Weights of a small transformer language model.
Size: 2 heads of 64, MLP 640 ReLU, 4.95M parameters.
Architecture: LayerNorm before each block, biases, tied embeddings.
Training: a variant of Muon for these matrices, 264M tokens.
Each number is 50 + 15 x the weight over its row's rms, rounded and kept within 0 to 99. Layers, rows and columns count from 0. The size before them is the row's rms in percent of the matrix's.

# layer 5 MLP down (transposed), 640x160, rms 0.0451, rows 107-111, columns 0-159
099:79 28 25 42 64 44 53 45 46 51 45 75 50 45 37 33 59 48 54 69 57 34 53 62 46 43 64 56 46 31 68 53 61 76 24 48 59 74 46 03 40 25 73 13 50 35 47 59 33 53 30 53 31 56 60 48 47 36 41 59 68 50 82 40 17 68 52 75 46 68 56 21 40 57 48 66 42 54 33 49 42 28 53 46 47 42 46 81 45 61 39 50 65 62 68 70 46 48 53 55 42 72 33 62 60 30 47 56 72 49 88 65 34 46 48 48 31 35 40 47 51 44 65 46 28 54 65 40 49 46 63 61 69 62 56 52 22 58 61 45 77 52 45 67 48 66 59 38 29 60 22 69 55 53 50 18 76 67 33 46
083:38 53 33 30 64 53 68 59 54 22 56 58 36 24 61 65 61 88 23 62 43 28 52 70 73 43 41 34 54 33 62 76 52 29 67 54 29 42 35 66 43 44 46 36 35 94 39 23 51 50 48 53 42 61 60 37 39 44 69 63 26 48 22 35 46 45 47 39 31 35 52 43 67 52 38 57 41 56 51 68 54 71 57 34 88 77 31 71 54 19 29 57 37 57 57 62 67 57 49 41 51 32 41 39 67 61 58 56 50 54 49 58 55 42 25 60 32 61 36 52 67 63 58 55 35 60 59 64 51 34 41 32 36 12 21 47 51 50 71 61 71 55 45 51 60 54 37 43 39 55 33 40 27 68 37 76 60 49 73 66
123:23 69 51 38 54 68 56 35 66 48 42 57 74 48 43 64 69 48 34 78 36 77 72 40 34 50 80 38 72 64 59 71 50 55 44 48 53 35 54 44 62 48 45 47 68 63 57 68 64 54 34 54 21 43 70 39 55 50 50 19 58 72 58 55 64 36 46 41 54 26 48 49 64 27 62 46 32 48 73 59 70 26 36 63 44 45 43 49 73 79 49 26 76 85 50 40 49 44 37 40 53 55 39 65 75 29 40 38 42 60 35 49 39 59 26 48 37 24 56 50 21 49 33 59 49 37 69 39 60 22 54 42 51 64 40 57 73 63 47 19 52 41 46 66 65 58 73 42 62 07 59 35 54 29 28 47 24 69 44 49
097:60 68 40 48 51 53 54 52 50 39 53 45 63 37 74 57 51 40 32 55 51 40 44 41 41 52 51 54 26 33 98 73 21 45 70 43 57 32 43 32 88 43 54 79 27 65 60 64 56 58 31 51 44 26 53 40 55 59 61 48 46 41 53 32 52 44 69 87 31 42 49 27 45 50 68 49 59 60 26 78 44 74 25 58 63 88 52 58 35 40 19 37 23 48 46 60 73 14 34 40 75 42 46 73 30 44 37 52 49 53 41 47 33 59 63 27 50 39 47 62 50 68 42 58 58 30 49 45 29 42 61 46 48 26 40 48 44 64 50 56 37 39 85 50 69 48 73 48 28 57 84 49 39 60 52 43 54 66 59 51
083:36 52 46 48 53 56 40 59 69 19 90 70 59 58 50 51 55 54 61 35 49 79 60 41 27 42 40 31 46 64 65 42 45 54 47 31 72 50 81 49 52 51 65 61 36 64 48 37 40 45 09 53 46 55 27 65 44 38 51 52 49 48 57 51 63 52 37 39 30 55 49 63 43 54 33 60 34 65 70 59 65 68 76 52 67 46 59 42 69 11 48 27 69 32 52 55 48 37 50 39 72 34 59 51 87 45 34 48 28 51 69 58 55 53 45 46 41 36 38 21 80 53 52 44 25 32 15 45 56 70 44 32 40 68 43 40 48 46 44 52 88 63 84 87 55 72 35 54 31 58 62 40 43 53 34 34 51 43 34 63
# layer 5 MLP up, 640x160, rms 0.125, rows 108-111, columns 0-159
088:63 40 60 51 73 18 46 36 44 90 53 49 51 47 51 35 54 48 54 38 56 39 38 41 41 68 66 61 28 48 23 56 51 51 29 27 46 47 52 39 75 46 41 62 57 46 79 56 36 54 66 32 53 36 40 40 45 44 48 63 67 72 39 48 43 76 17 60 40 58 69 46 51 54 39 38 49 21 89 52 43 62 39 78 59 43 57 50 68 86 71 79 58 36 45 62 28 68 66 61 65 49 42 49 31 55 46 68 29 42 46 29 47 69 54 41 77 74 46 44 37 56 24 34 35 37 44 41 59 59 51 52 52 45 58 53 76 33 37 15 38 37 59 74 21 39 44 57 62 36 50 51 54 70 79 35 62 37 24 38
117:43 41 43 64 38 70 73 27 44 87 15 32 58 36 26 31 30 69 43 67 29 58 47 36 37 55 69 61 64 35 38 47 71 63 76 53 45 61 47 35 41 49 50 62 68 35 40 51 16 44 67 51 48 60 57 61 55 19 76 78 35 62 42 60 26 49 58 60 48 68 64 42 36 53 58 54 40 50 55 49 59 42 34 64 38 66 64 64 54 52 61 28 46 74 36 68 67 52 50 48 46 63 60 41 45 43 53 37 33 43 62 75 68 44 55 48 42 26 53 49 38 54 21 56 48 27 28 53 84 60 32 68 62 61 49 66 44 35 60 84 49 47 56 67 47 45 55 42 46 51 45 27 65 22 03 53 43 54 50 15
096:54 44 37 55 61 52 46 65 31 38 70 44 57 52 58 68 46 66 46 23 58 24 47 53 56 22 68 52 68 49 36 60 45 54 66 66 18 58 41 57 56 58 51 17 53 41 49 32 37 60 46 50 42 66 56 44 70 44 49 79 35 48 51 61 56 40 70 53 41 58 51 65 73 23 76 36 47 29 77 33 43 63 40 35 45 59 51 49 45 64 54 25 86 48 90 41 64 66 63 68 73 49 48 48 40 42 58 47 43 55 48 56 63 30 59 67 55 49 55 27 60 41 32 54 49 52 58 26 75 64 60 38 12 72 32 43 62 54 44 61 55 59 35 56 37 36 04 24 42 33 09 28 34 50 49 41 31 74 31 50
085:78 46 43 30 54 32 48 55 51 69 35 50 44 59 54 47 59 69 39 52 37 49 13 54 48 72 49 36 48 33 50 40 50 58 68 37 58 52 41 38 43 43 63 51 55 65 66 41 54 30 63 77 25 79 48 26 50 52 55 64 44 03 71 63 28 52 54 29 37 53 48 32 35 67 81 45 78 51 53 67 40 54 58 64 31 49 37 53 39 79 66 67 55 78 60 67 48 49 55 58 23 62 59 73 37 83 39 58 53 39 58 54 42 37 53 10 56 50 56 51 06 41 54 63 55 73 67 47 38 45 60 81 66 45 53 45 54 35 49 30 17 45 36 27 43 39 26 62 69 58 55 69 43 60 51 32 65 44 58 53